Weights of a small GPT-style language model, trained from scratch on English Wikipedia.
Architecture: RMSNorm before each block, rotary positions, some layers without attention, local attention windows, gated attention.
Each number is 200 + 20 x the weight over the matrix's rms, rounded and kept within 0 to 999. Layers, rows and columns count from 0.

# layer 5 MLP up, 128x64, rms 0.169, rows 0-108, columns 0-63
212,171,220,182,149,219,179,188,181,178,223,224,199,234,209,247,205,205,203,206,196,168,185,205,208,180,190,246,196,197,204,210,231,210,192,206,220,176,203,189,184,206,189,174,210,169,199,229,199,192,190,195,191,210,191,190,224,196,187,144,200,208,212,189
186,204,222,168,224,250,201,228,197,185,162,223,193,189,188,232,191,223,207,190,205,195,173,178,224,182,217,189,157,206,171,206,144,205,207,233,225,230,202,193,235,198,204,190,215,201,180,212,214,203,167,168,226,210,202,194,236,169,192,215,171,183,189,221
203,214,208,181,212,189,177,182,211,168,194,187,216,230,207,222,237,162,191,208,178,191,228,209,213,210,251,215,226,203,220,198,201,196,210,220,183,200,182,198,193,198,186,192,191,245,168,212,177,254,192,183,199,167,217,187,228,186,159,174,206,223,208,142
237,190,209,200,181,207,230,185,147,219,188,218,190,200,207,222,221,199,188,199,219,228,233,213,212,177,188,166,197,220,194,213,178,185,196,218,193,211,197,222,208,203,197,209,234,201,209,187,169,209,200,217,204,224,227,208,224,166,215,182,168,208,195,195
202,207,224,201,191,203,216,198,218,131,219,207,210,198,227,198,218,201,167,178,189,174,208,191,165,201,211,172,204,223,187,215,199,205,207,191,227,169,199,167,195,226,199,204,191,220,189,220,209,198,199,198,207,218,186,193,202,234,169,184,199,186,206,213
206,206,185,224,203,227,214,251,197,197,228,162,196,198,201,217,191,214,239,215,171,193,227,188,205,198,193,238,200,162,204,165,263,198,180,178,186,206,192,198,207,230,190,214,236,193,200,219,212,160,215,249,199,191,218,170,209,198,201,230,164,197,223,190
220,167,229,200,219,223,183,221,193,197,212,214,186,155,230,193,169,180,206,195,171,202,203,202,189,220,206,195,211,218,225,201,185,203,208,221,177,185,183,192,198,194,237,218,213,219,165,214,181,211,184,242,197,197,200,187,168,255,206,193,214,219,201,191
166,198,205,182,172,210,212,203,244,189,221,183,211,195,216,197,185,173,191,215,182,162,185,186,191,188,235,210,227,211,218,210,225,217,203,208,184,184,206,182,197,209,205,213,216,172,206,228,229,187,174,229,176,181,187,214,182,184,246,185,212,241,231,196
201,203,189,228,213,198,194,166,209,198,204,218,186,206,202,211,200,167,197,204,190,230,187,193,235,224,196,184,210,207,198,210,201,187,218,199,194,208,179,241,197,178,213,212,197,220,155,202,174,180,220,169,156,188,218,234,214,191,192,183,232,209,214,204
177,186,189,195,200,152,197,173,182,215,216,176,184,192,222,228,225,183,174,186,211,215,226,196,209,193,198,177,220,200,240,186,177,189,209,169,189,193,211,200,187,200,179,197,209,203,258,175,229,224,193,188,191,191,189,238,242,168,210,206,202,196,208,205
240,195,210,214,218,194,199,213,226,204,166,194,199,233,217,216,222,193,203,222,150,237,182,212,232,198,233,193,173,228,216,191,204,199,238,186,245,175,246,202,194,245,187,200,176,166,210,222,124,209,186,205,181,189,216,176,162,175,213,185,204,200,212,203
243,225,195,213,179,213,212,173,236,169,213,188,212,190,229,206,198,208,192,187,202,213,245,188,200,220,193,192,195,187,185,175,205,192,173,178,168,214,213,218,211,186,177,176,201,196,197,223,182,216,240,205,190,230,181,210,201,200,193,210,211,204,209,160
221,208,219,194,191,187,204,217,223,186,211,204,210,200,202,211,229,230,210,204,216,170,208,191,195,192,164,166,209,189,190,196,194,226,223,211,217,198,170,185,212,172,259,193,206,228,179,216,218,212,199,200,193,222,181,221,204,196,200,204,184,201,227,192
234,213,210,204,192,215,208,211,179,204,195,192,201,190,187,209,208,227,192,172,174,194,235,195,199,200,210,208,196,203,153,181,208,175,187,208,176,180,215,200,205,239,210,169,232,181,156,231,174,173,198,204,191,197,185,202,206,196,159,160,197,194,217,230
203,211,194,225,202,170,202,202,196,224,208,168,218,192,205,201,225,190,193,202,243,197,217,213,201,203,167,234,178,183,230,211,175,168,201,183,197,191,212,199,189,200,169,203,206,227,219,196,197,209,223,220,191,213,177,181,209,199,195,215,202,216,184,197
190,205,206,188,218,146,198,168,211,188,174,209,192,194,181,166,217,204,244,197,184,178,221,195,189,227,182,207,190,204,178,198,199,167,171,242,189,221,175,160,164,185,198,190,201,204,212,169,224,178,206,215,219,188,216,190,142,203,238,232,194,205,178,171
180,224,200,186,230,246,182,195,203,212,224,200,226,168,211,181,201,182,208,207,196,219,184,193,219,182,244,195,203,221,215,195,202,215,199,183,198,184,176,189,188,232,196,197,212,195,170,206,206,214,235,222,223,170,190,195,205,210,197,167,195,182,237,225
177,205,186,204,166,176,223,220,218,188,209,199,176,202,186,197,201,182,204,175,209,165,183,177,191,206,157,226,201,190,211,211,201,175,206,196,209,210,194,196,193,174,192,219,236,175,220,208,174,194,191,218,191,209,191,193,190,204,176,197,246,206,177,199
181,194,197,244,190,203,201,195,200,172,233,207,198,213,224,211,146,177,224,196,190,208,192,195,247,189,178,188,197,175,206,156,189,166,195,194,185,219,192,234,223,233,207,190,214,199,210,210,152,172,216,190,194,187,213,203,185,201,217,196,239,166,201,198
200,197,208,204,198,190,206,231,220,208,188,193,180,204,188,203,217,191,175,171,230,192,189,229,168,240,182,183,219,171,207,182,177,202,183,189,212,218,179,261,205,229,213,199,202,178,184,173,186,217,205,193,210,171,172,160,203,232,197,155,181,178,227,227
205,233,219,199,214,200,218,208,205,216,179,187,168,235,230,201,198,190,193,215,196,212,215,179,217,193,193,182,205,188,178,197,183,208,209,222,183,212,194,196,212,239,195,168,229,188,160,178,250,200,201,198,209,192,207,210,186,176,197,212,244,185,178,227
163,289,210,206,208,188,179,171,225,213,220,214,221,197,189,197,212,189,186,191,230,180,227,194,207,181,192,183,183,193,219,211,227,224,211,184,237,225,195,230,219,173,225,197,186,207,193,191,223,208,197,188,181,149,209,192,208,201,210,172,227,209,182,214
234,209,197,197,233,188,184,228,216,203,200,188,221,201,223,256,234,177,207,187,183,209,212,190,177,238,195,186,193,231,204,168,183,181,206,187,179,164,183,201,232,187,189,202,222,210,197,164,192,202,189,216,221,213,162,178,191,206,187,193,228,219,165,167
221,249,201,202,194,210,214,188,204,229,204,216,212,175,209,201,209,215,184,210,217,225,200,211,201,228,180,170,185,175,181,193,196,206,214,200,199,204,190,215,205,212,188,192,189,203,177,189,225,234,229,239,177,193,180,207,222,217,243,203,213,181,193,205
214,199,189,196,188,189,172,185,166,235,201,198,168,243,198,191,182,189,208,184,206,185,204,218,178,213,198,217,161,165,208,214,190,234,214,195,195,207,193,175,206,216,178,177,193,194,225,203,227,176,186,236,201,196,200,217,200,202,172,193,193,210,168,191
168,224,202,209,192,183,167,146,206,224,201,207,219,186,222,226,188,217,180,198,213,215,188,174,193,216,179,176,199,188,219,202,196,176,198,179,162,233,188,181,217,221,222,208,246,195,208,207,225,203,168,205,210,185,197,205,184,212,234,218,223,204,184,241
200,174,186,217,186,198,234,206,192,206,203,194,199,199,205,209,188,196,205,220,201,209,210,163,198,219,158,199,192,228,197,180,211,171,181,225,160,203,201,210,193,205,190,175,237,193,190,210,173,186,197,212,211,228,197,217,167,189,180,229,204,213,180,211
203,193,168,193,218,176,272,173,194,231,181,207,188,179,173,171,220,197,218,172,194,182,199,202,179,212,187,200,180,166,187,227,184,196,185,193,189,209,205,187,215,182,199,188,201,197,207,205,173,173,192,192,168,179,200,244,224,203,195,193,207,191,195,213
155,193,221,221,211,231,196,204,229,210,198,181,153,176,184,225,204,205,189,216,176,181,180,197,171,163,188,213,203,214,203,218,179,224,207,247,183,202,170,163,200,236,210,174,204,200,176,211,220,199,173,178,212,195,183,229,183,225,202,173,218,199,154,207
222,145,213,214,200,139,190,206,197,199,188,205,220,207,202,172,212,192,226,191,175,224,204,210,199,193,181,213,207,194,209,185,163,212,204,216,181,180,208,214,190,186,208,200,203,208,204,192,195,210,193,206,161,183,212,198,177,200,214,194,233,206,198,184
203,226,196,192,165,220,214,194,215,173,229,220,199,229,183,196,187,244,198,231,207,186,210,183,251,176,230,205,173,175,241,188,230,199,185,199,158,195,194,236,187,210,188,219,233,215,143,205,196,169,192,216,203,211,207,232,227,199,200,236,183,193,172,208
200,172,224,203,212,179,234,214,182,201,182,238,237,181,211,159,214,200,200,234,181,215,209,223,159,195,175,208,193,192,192,193,219,228,220,201,183,206,196,201,166,188,197,184,186,201,195,218,202,152,210,196,155,161,217,179,169,165,159,198,192,199,195,186
179,201,207,211,186,203,190,167,225,164,196,194,201,211,190,219,207,170,194,182,236,193,220,191,180,176,197,216,211,160,196,209,212,162,157,188,250,208,168,205,182,183,195,217,208,216,229,228,191,205,207,219,189,209,177,184,208,222,237,177,161,215,176,194
207,199,206,180,203,193,225,223,161,203,204,182,175,189,210,177,209,191,197,201,196,215,215,219,212,202,184,227,186,200,215,210,201,170,174,159,231,202,228,173,188,183,222,211,199,217,234,171,200,205,212,205,205,198,218,172,175,204,215,201,198,207,173,206
206,166,223,183,201,186,149,185,204,230,214,171,177,203,189,201,183,195,184,197,199,209,175,201,178,195,211,234,237,221,203,205,211,209,223,203,182,174,223,181,217,185,202,195,199,209,181,215,139,206,168,177,269,210,188,203,202,215,203,215,157,200,204,197
169,158,233,186,171,214,205,162,199,222,220,236,179,205,218,178,192,182,196,184,180,169,191,209,173,169,171,202,183,206,210,247,189,185,216,210,197,207,182,239,225,173,192,187,163,189,228,214,186,175,176,186,203,218,228,191,169,221,206,179,212,229,220,167
210,249,206,184,181,188,223,147,201,176,199,204,190,192,249,165,208,247,171,184,175,141,210,198,180,183,243,180,187,217,189,193,204,180,206,199,227,215,189,208,210,217,197,229,209,227,202,213,199,231,224,192,171,227,205,183,231,213,191,207,200,208,248,223
189,181,208,194,206,172,183,209,187,235,189,201,223,221,187,231,232,200,184,213,216,213,204,180,178,237,184,170,227,232,190,196,191,199,226,191,168,197,201,178,224,203,205,174,215,218,215,202,228,170,187,159,195,207,211,191,196,205,203,167,215,217,211,173
175,232,211,224,183,191,205,235,201,178,202,221,210,139,220,192,172,207,240,225,228,236,227,194,243,219,160,228,210,158,234,172,186,215,213,218,208,185,162,196,199,191,186,190,195,215,218,241,214,239,205,210,230,185,183,188,218,239,185,169,222,216,227,181
173,253,191,176,214,196,199,205,207,187,158,191,217,183,216,241,194,205,185,226,229,203,213,209,239,186,176,213,222,205,201,188,167,205,207,230,227,211,212,205,184,224,231,191,216,180,250,193,228,198,199,204,148,187,197,191,220,191,205,197,213,196,182,208
187,211,211,214,191,202,203,164,188,217,196,209,197,249,222,214,206,187,173,201,210,224,226,220,176,168,190,175,194,146,201,192,210,175,211,157,223,176,198,227,229,194,173,179,193,198,165,176,168,172,221,221,190,149,196,154,230,214,200,213,195,201,188,166
198,203,218,195,191,223,166,185,190,209,199,225,218,213,185,200,185,186,227,218,214,209,226,208,187,178,188,242,178,216,201,205,210,187,202,196,215,216,212,198,205,192,183,179,186,175,235,178,204,215,204,213,184,179,240,182,205,174,207,201,176,172,181,212
216,186,218,175,231,225,197,230,190,221,176,196,200,183,201,218,211,215,206,197,190,217,197,196,225,215,210,198,200,260,172,194,196,179,165,244,189,200,195,208,211,187,177,195,170,201,213,198,220,222,198,219,197,180,210,200,206,178,235,212,195,198,213,194
251,177,198,196,204,216,217,227,188,201,218,205,227,221,197,194,225,217,194,200,215,192,212,180,204,177,188,199,204,193,194,216,201,210,217,193,182,201,203,221,219,190,198,231,202,242,180,217,223,187,195,224,189,192,207,231,196,172,230,193,227,179,180,261
188,195,192,194,210,190,189,188,243,189,221,205,184,185,196,160,227,227,190,202,188,199,200,187,233,172,203,209,192,203,213,185,208,227,206,202,197,180,178,203,172,194,219,242,196,189,190,187,226,197,184,207,215,201,217,188,185,175,185,214,179,201,201,213
186,185,194,194,195,202,204,176,186,225,181,203,199,200,205,198,209,227,209,175,201,201,213,203,230,210,247,197,182,201,179,203,186,183,193,195,217,164,260,220,155,203,214,160,184,223,218,168,184,202,203,156,179,181,195,233,230,193,178,212,175,214,196,225
193,193,215,200,205,235,165,246,208,195,193,203,191,186,177,255,207,168,198,213,200,207,162,206,205,225,246,208,183,168,175,197,211,196,188,170,198,198,218,241,195,151,226,223,213,192,201,200,175,201,179,186,225,234,206,226,190,215,210,182,176,187,203,249
232,165,199,195,208,227,208,213,153,186,202,206,217,181,209,182,201,241,191,199,176,171,194,211,184,174,222,194,193,211,175,199,203,239,209,207,167,191,227,182,163,160,185,238,210,233,196,204,230,196,184,217,230,235,216,188,193,197,154,232,194,212,195,170
149,159,201,184,127,190,170,226,233,211,207,233,189,243,206,153,234,196,183,188,211,204,196,183,225,150,163,178,151,189,192,239,168,210,197,194,196,195,185,228,188,228,220,175,187,151,226,198,218,197,213,187,197,191,190,226,177,189,200,169,240,169,204,187
208,194,202,194,180,176,223,212,199,222,184,210,236,168,213,208,211,204,176,181,200,189,144,188,195,181,223,186,201,234,228,182,200,183,210,191,175,206,205,167,183,195,201,232,198,237,187,207,197,211,198,186,203,200,192,230,191,201,209,171,216,204,207,233
198,185,199,198,191,179,222,188,230,198,232,205,218,188,188,207,188,229,200,205,197,197,231,218,167,205,238,209,213,143,202,189,179,184,186,154,222,205,179,183,215,176,145,235,195,168,189,200,178,213,188,170,225,186,205,209,197,179,226,239,188,189,202,224
165,206,195,186,182,208,215,200,221,181,157,218,206,202,182,234,224,207,156,183,184,198,189,166,187,196,261,177,238,177,207,202,155,170,206,167,181,180,225,200,198,190,188,220,198,211,208,227,210,204,183,206,200,174,192,227,163,195,194,184,200,232,228,230
227,206,192,171,193,187,220,219,170,177,203,185,196,207,197,199,187,192,216,210,199,170,212,198,190,196,176,221,195,195,151,212,198,197,206,179,211,190,193,207,205,191,195,181,191,210,205,193,201,208,203,210,234,199,199,203,237,210,193,210,202,209,199,177
191,196,179,212,193,195,234,244,203,214,184,194,205,174,172,234,183,203,194,223,182,242,172,220,213,216,199,198,219,165,191,194,170,241,206,206,210,199,196,227,230,201,190,199,186,221,182,178,191,193,203,196,204,172,218,219,254,181,194,229,177,199,185,189
220,177,226,219,183,204,226,208,188,214,222,171,202,255,238,189,164,148,238,199,181,159,210,183,180,209,177,252,177,195,193,233,241,249,188,213,220,189,188,186,217,169,223,174,176,208,200,182,181,184,175,208,209,182,160,163,182,207,216,222,228,181,151,206
201,215,215,243,204,181,221,179,206,149,213,206,220,225,201,183,236,271,172,211,204,206,201,173,208,186,207,175,208,186,181,182,226,211,227,200,195,219,205,183,175,192,211,217,177,213,167,253,186,208,196,208,207,237,205,199,190,191,188,230,187,199,214,178
197,206,179,203,193,202,221,193,208,227,213,181,201,196,191,212,245,206,201,200,186,226,259,191,189,172,185,198,197,181,204,239,187,177,197,185,177,178,196,215,226,186,160,195,228,240,180,189,185,219,223,237,196,209,186,198,203,191,206,222,195,214,199,198
166,208,180,189,181,166,201,187,174,212,206,217,199,205,185,196,203,214,170,216,197,217,199,197,181,222,192,207,214,193,194,192,157,180,194,179,214,206,207,173,216,232,221,182,245,199,209,201,190,168,230,227,181,214,220,192,174,184,186,206,176,170,188,206
254,198,177,204,203,170,189,227,207,201,198,224,217,175,176,215,241,210,202,204,185,207,196,177,188,190,209,205,213,180,211,228,193,221,182,205,181,195,221,181,208,213,238,212,215,191,224,200,193,165,203,205,220,206,193,153,186,222,142,211,216,144,185,213
184,212,229,224,184,223,200,175,211,181,201,202,225,189,184,184,188,214,168,189,180,194,196,235,216,194,210,235,210,184,229,191,179,198,192,222,248,185,224,197,181,198,167,220,209,178,171,167,192,209,245,174,183,209,215,199,188,181,217,195,197,175,246,211
195,171,189,219,210,187,215,220,236,235,158,227,234,183,180,200,189,153,186,232,201,231,220,226,156,217,153,224,214,193,204,218,205,196,218,168,215,217,175,182,184,179,181,238,165,206,208,199,213,196,206,255,212,192,205,165,214,206,193,176,174,185,182,166
232,219,208,234,198,186,200,203,186,201,184,195,227,187,223,196,209,218,200,200,218,205,212,186,206,208,211,212,217,171,215,216,206,171,196,192,216,205,210,196,207,180,152,210,209,166,191,193,206,217,204,189,206,185,199,195,221,173,199,236,181,208,180,209
203,207,206,177,179,197,203,198,212,224,225,192,183,226,223,223,192,217,192,207,222,188,197,178,201,233,179,196,187,201,224,198,210,171,202,178,187,193,232,188,196,202,215,204,243,181,207,242,174,169,201,202,207,225,195,238,200,149,203,196,182,197,179,214
189,254,208,210,239,195,212,228,205,209,179,178,191,202,218,217,216,192,206,198,184,204,186,214,218,185,182,184,209,235,199,191,216,202,185,225,204,214,189,193,190,234,201,175,190,232,196,208,181,203,201,192,172,227,211,205,179,214,208,187,200,179,207,206
224,173,223,205,198,223,185,217,184,174,239,199,203,227,245,224,207,202,210,228,230,158,208,174,178,162,168,191,228,207,182,206,200,199,169,177,185,203,173,220,207,219,192,215,225,205,246,177,212,146,206,196,230,191,196,186,256,203,157,219,211,155,218,187
205,256,181,226,182,202,183,209,198,171,190,173,226,183,157,232,219,230,181,170,164,193,190,209,200,182,231,189,213,201,197,191,206,194,193,207,251,201,202,192,196,218,175,228,198,175,241,199,245,203,189,192,195,211,192,204,165,227,213,205,219,217,208,201
179,181,225,194,204,188,225,223,229,212,201,217,221,176,200,212,193,225,215,270,206,191,209,218,249,216,205,206,176,208,199,182,193,217,184,219,188,221,172,209,212,210,183,170,233,210,215,242,200,184,225,194,178,210,213,203,185,165,222,236,196,189,215,189
212,167,195,168,205,188,194,176,195,146,205,170,169,194,196,197,194,219,220,221,153,202,212,209,209,216,203,234,210,234,172,178,183,181,201,207,212,204,224,216,195,175,211,214,207,185,228,206,152,192,196,168,183,205,213,225,219,189,170,226,189,203,206,160
212,189,198,187,185,216,204,193,215,192,183,227,187,196,194,216,239,185,194,196,221,174,204,208,220,193,186,220,195,180,193,180,200,211,205,221,207,208,192,239,219,230,193,170,184,195,201,213,215,193,206,208,177,200,222,221,238,191,176,206,221,188,217,227
211,235,209,192,218,213,220,225,192,200,199,192,208,235,216,171,166,185,208,227,220,198,207,220,178,183,180,237,191,211,187,192,222,199,209,196,172,181,238,202,220,213,240,169,169,217,181,212,172,190,178,221,197,212,185,202,194,215,174,209,163,170,164,209
202,225,203,170,182,208,189,187,222,208,220,194,194,183,174,219,201,188,168,202,222,195,206,222,176,196,208,206,215,194,174,199,204,214,204,170,166,192,173,203,214,216,190,201,219,186,213,211,200,199,194,222,202,217,211,249,174,211,206,231,199,207,218,237
227,195,198,203,226,171,211,169,250,214,203,159,212,183,230,213,180,180,211,208,153,205,253,220,192,237,222,202,209,166,198,217,203,215,192,157,202,222,167,193,190,162,191,216,225,214,213,220,164,208,197,198,201,179,204,227,220,214,161,224,210,208,220,195
195,216,193,216,208,201,183,207,195,208,216,191,217,226,200,222,175,194,219,194,187,208,202,215,183,194,182,182,191,158,201,198,207,164,217,175,191,195,227,187,194,219,159,199,219,221,238,184,161,207,167,181,172,201,186,220,201,218,180,199,209,188,201,182
213,199,185,212,231,212,200,221,181,231,178,204,206,160,197,229,167,213,215,210,198,216,174,214,195,172,165,212,222,226,188,186,210,203,195,228,146,165,203,211,205,232,209,192,213,211,207,205,214,200,166,215,221,200,197,236,180,207,223,218,157,210,204,203
191,191,207,188,212,215,198,195,188,191,215,192,203,182,208,172,234,216,208,209,204,182,179,201,181,227,226,190,175,210,219,216,202,215,250,198,162,185,189,204,208,186,212,193,221,220,184,195,183,184,247,201,218,220,198,197,205,215,191,225,191,194,227,192
188,195,226,163,194,208,212,230,205,201,202,196,186,197,203,259,200,170,218,214,197,179,168,191,174,204,189,187,217,171,201,214,196,206,191,234,223,216,202,199,202,201,197,212,194,206,201,171,204,195,184,229,203,217,191,250,231,195,232,188,199,177,221,221
193,224,191,243,218,222,167,200,225,183,180,209,217,188,204,170,204,227,201,199,206,199,186,222,195,199,205,225,196,207,213,229,199,204,210,198,201,177,207,205,227,191,202,202,176,213,166,227,194,202,190,203,184,180,204,192,202,195,185,203,179,210,212,202
242,200,179,212,224,176,205,174,204,220,187,212,198,216,238,207,226,183,190,180,205,126,220,203,197,189,190,185,190,203,193,218,185,182,194,181,204,181,199,219,208,171,229,207,204,171,196,206,212,209,218,198,203,164,240,202,155,167,233,186,216,198,183,200
198,206,186,219,198,212,229,210,214,189,217,206,170,190,209,177,197,216,195,213,224,193,196,216,230,191,187,239,221,147,212,196,178,176,188,191,214,192,189,189,220,203,188,196,199,196,198,204,244,223,239,194,209,217,205,184,226,213,227,221,201,197,191,191
182,213,217,196,191,239,168,212,207,229,181,176,169,207,195,212,194,203,221,213,173,201,174,221,220,195,189,214,178,216,222,194,201,214,194,203,225,184,196,171,221,241,223,205,203,210,195,176,202,186,195,207,204,185,190,199,213,246,210,176,186,216,191,214
220,185,216,223,189,208,151,194,219,190,240,216,222,198,208,200,188,203,204,197,184,265,235,166,186,229,217,207,189,230,205,205,174,176,235,154,180,189,194,201,202,187,198,191,233,180,200,221,169,148,168,225,201,166,165,194,202,219,203,215,182,211,199,197
205,209,185,208,168,209,234,202,218,193,201,173,182,217,203,207,230,195,198,219,197,169,210,195,195,212,236,234,218,219,232,174,178,192,193,183,191,193,217,214,210,253,219,180,182,191,175,203,191,181,208,211,176,217,205,163,197,205,196,201,199,207,167,219
167,205,204,203,199,209,190,179,161,189,210,203,185,228,200,211,194,208,188,187,184,208,221,199,225,169,202,190,212,178,177,190,192,186,204,193,185,184,180,187,197,182,193,200,204,243,216,180,189,205,213,231,199,208,194,241,240,240,220,217,195,201,211,211
189,199,192,199,189,182,202,209,206,197,165,204,208,217,197,153,196,205,214,203,200,173,195,190,199,180,204,217,208,173,171,235,225,234,193,236,204,203,193,190,203,181,189,220,152,210,234,176,192,206,189,177,206,210,208,213,196,205,189,205,190,184,189,186
202,167,181,199,218,190,200,193,212,196,204,243,192,217,201,219,174,210,179,207,185,200,199,193,178,202,187,242,235,215,186,180,213,240,178,229,196,193,184,195,187,247,182,192,221,175,212,186,190,199,184,228,210,194,212,206,190,228,197,199,212,193,180,209
196,197,206,162,193,205,202,187,183,181,211,233,193,206,192,178,183,201,235,209,200,201,223,241,196,197,182,209,183,228,189,205,201,196,191,201,188,181,200,163,219,157,210,190,191,216,199,202,213,172,188,202,208,205,182,219,210,197,195,224,173,209,180,210
225,175,201,223,199,181,187,223,207,195,218,196,199,161,233,181,222,204,192,182,163,200,191,213,216,202,215,167,182,207,188,218,182,224,209,190,206,199,157,200,182,176,228,231,188,196,180,199,193,193,192,182,215,183,182,186,215,227,170,222,212,201,215,199
199,196,218,235,187,197,177,212,198,207,212,221,200,192,231,196,220,197,196,203,229,202,204,227,187,188,190,201,195,215,205,211,223,173,194,202,218,174,205,239,223,201,207,181,263,196,189,230,171,214,191,192,186,221,181,192,198,201,201,147,180,222,244,199
217,199,203,205,206,194,195,176,195,186,180,232,194,154,165,232,240,210,187,204,162,170,217,218,185,182,206,208,207,190,242,219,213,196,206,197,211,193,178,157,215,191,182,210,195,202,179,194,215,184,210,162,196,194,215,192,192,178,188,176,206,257,218,219
164,242,188,187,217,211,220,170,206,230,193,205,180,186,216,216,219,210,213,176,212,165,246,167,193,188,214,210,177,177,209,254,182,184,184,199,173,205,224,221,197,217,164,166,237,170,225,192,202,203,204,210,187,176,221,210,193,211,211,235,180,228,202,237
189,185,200,193,209,208,162,184,218,202,189,209,186,199,200,238,201,177,221,187,181,196,197,237,227,172,229,228,145,205,204,206,187,177,196,179,226,159,213,190,203,215,215,186,218,214,216,167,198,195,194,198,204,185,190,206,184,199,249,186,171,193,202,218
156,236,185,215,245,211,198,209,179,189,170,222,199,182,214,225,225,189,188,234,203,185,214,211,230,191,198,218,196,189,179,223,178,198,204,223,226,202,202,221,180,192,206,187,184,160,156,183,216,190,197,148,237,200,196,183,212,197,172,204,204,169,184,211
178,213,205,213,169,245,182,234,198,186,212,193,173,197,172,192,173,240,198,217,219,216,219,195,210,192,235,198,220,210,208,184,202,230,181,215,164,202,183,177,193,234,177,191,218,213,212,183,228,189,182,173,203,198,193,188,190,204,223,210,180,197,241,215
198,205,196,202,206,167,187,210,210,224,201,230,205,190,223,195,189,189,188,219,198,232,223,190,194,197,207,188,226,179,221,220,164,181,205,194,177,218,158,245,184,214,204,163,208,171,197,187,180,200,207,206,177,175,198,192,176,173,222,207,205,223,215,236
191,178,185,196,201,174,191,193,193,232,200,170,220,234,175,205,199,227,177,188,200,208,192,204,183,231,155,217,207,206,211,205,209,211,240,152,210,164,178,179,239,220,208,236,217,185,237,187,201,195,153,192,216,198,204,190,212,161,197,201,171,198,203,176
193,155,213,208,224,236,161,158,205,165,220,219,187,195,202,181,164,200,179,213,186,210,163,229,201,206,202,203,201,204,193,178,199,206,173,200,230,205,198,168,181,192,211,230,188,194,177,171,245,184,240,195,212,192,182,184,203,220,226,211,173,211,218,188
226,211,187,217,222,176,211,212,203,240,197,218,187,201,220,196,201,179,185,196,212,220,207,182,217,231,192,208,195,188,192,192,194,203,243,153,183,198,224,203,209,151,192,213,232,204,182,228,179,218,210,161,205,197,204,188,218,172,177,197,212,220,195,210
171,194,188,213,216,212,191,192,167,167,203,212,184,218,191,203,208,200,227,230,196,212,206,196,192,184,202,237,205,205,221,196,213,171,187,189,194,188,218,223,214,193,224,209,223,222,234,198,214,184,182,232,198,226,189,213,224,198,203,214,194,241,185,202
216,194,211,180,186,195,190,181,232,195,180,201,165,196,197,202,165,220,233,171,218,235,216,210,233,234,183,187,199,186,175,160,211,175,206,190,246,163,225,224,220,183,193,237,190,200,213,159,202,202,211,166,195,187,211,237,206,208,193,204,178,209,204,188
205,180,186,178,209,205,170,219,186,206,184,220,219,202,198,183,184,249,161,195,209,217,187,198,191,183,204,185,172,185,189,204,163,196,174,192,172,226,182,187,200,196,182,211,189,201,215,139,212,200,209,213,228,210,201,242,210,177,228,226,231,206,154,240
176,167,191,185,191,214,216,204,201,205,174,196,168,215,157,173,196,230,159,189,214,189,195,180,180,211,222,179,224,178,190,179,180,192,193,209,182,226,203,215,197,213,226,246,205,162,210,181,205,205,189,180,179,196,207,232,228,207,186,238,201,198,203,210
201,209,200,201,240,156,195,198,215,208,196,194,193,187,235,239,254,228,218,240,200,215,221,195,243,186,201,205,189,183,176,209,227,186,175,225,181,164,151,227,194,203,180,213,197,205,144,190,183,226,196,200,205,186,192,216,235,148,222,203,173,219,216,154
223,221,205,202,200,209,216,220,207,164,219,214,190,201,205,202,208,220,202,216,233,206,206,193,191,202,204,185,204,199,186,166,191,208,175,229,188,206,158,203,192,204,230,216,205,190,204,217,239,183,207,224,211,221,209,156,190,178,191,203,190,191,194,236
202,213,183,194,228,152,220,211,168,203,188,197,182,204,190,176,224,226,182,192,236,216,169,207,182,189,192,163,213,189,182,212,197,203,217,203,191,209,197,204,187,180,207,213,175,192,209,200,204,217,218,153,206,226,204,226,182,183,183,214,195,179,194,211
212,178,201,183,232,237,188,231,195,232,217,166,186,203,202,216,195,172,206,180,200,197,192,191,192,221,237,195,183,217,224,172,173,191,180,208,179,213,204,184,199,172,234,217,213,235,195,182,184,219,204,229,193,213,173,229,252,181,175,196,201,182,206,202
264,203,218,211,210,184,168,202,171,194,228,216,176,221,183,232,208,198,209,193,247,221,203,194,215,226,199,159,223,200,202,211,163,199,220,212,184,182,186,200,195,195,222,190,170,221,170,215,210,224,212,181,211,206,200,215,143,197,232,163,230,199,211,191
186,198,192,215,208,219,210,195,198,210,141,217,236,201,183,221,201,181,216,168,224,177,183,193,207,235,191,238,170,147,197,202,202,192,196,172,223,238,235,204,206,139,208,222,212,205,227,194,183,194,204,154,208,231,198,193,204,216,201,172,197,197,192,172
203,211,236,192,160,196,177,210,195,209,229,210,202,185,209,236,200,208,230,188,184,209,196,199,219,186,178,198,161,175,183,251,224,199,171,199,202,197,185,200,213,164,170,218,218,198,231,221,223,198,217,214,204,255,196,158,204,205,147,193,176,191,229,191
202,222,200,179,219,208,209,234,198,200,213,198,178,181,186,204,212,205,189,232,208,188,164,208,220,187,236,217,205,210,198,204,222,203,176,222,195,194,238,197,205,224,224,187,200,185,219,189,237,182,179,202,225,204,235,222,157,189,176,204,189,216,202,219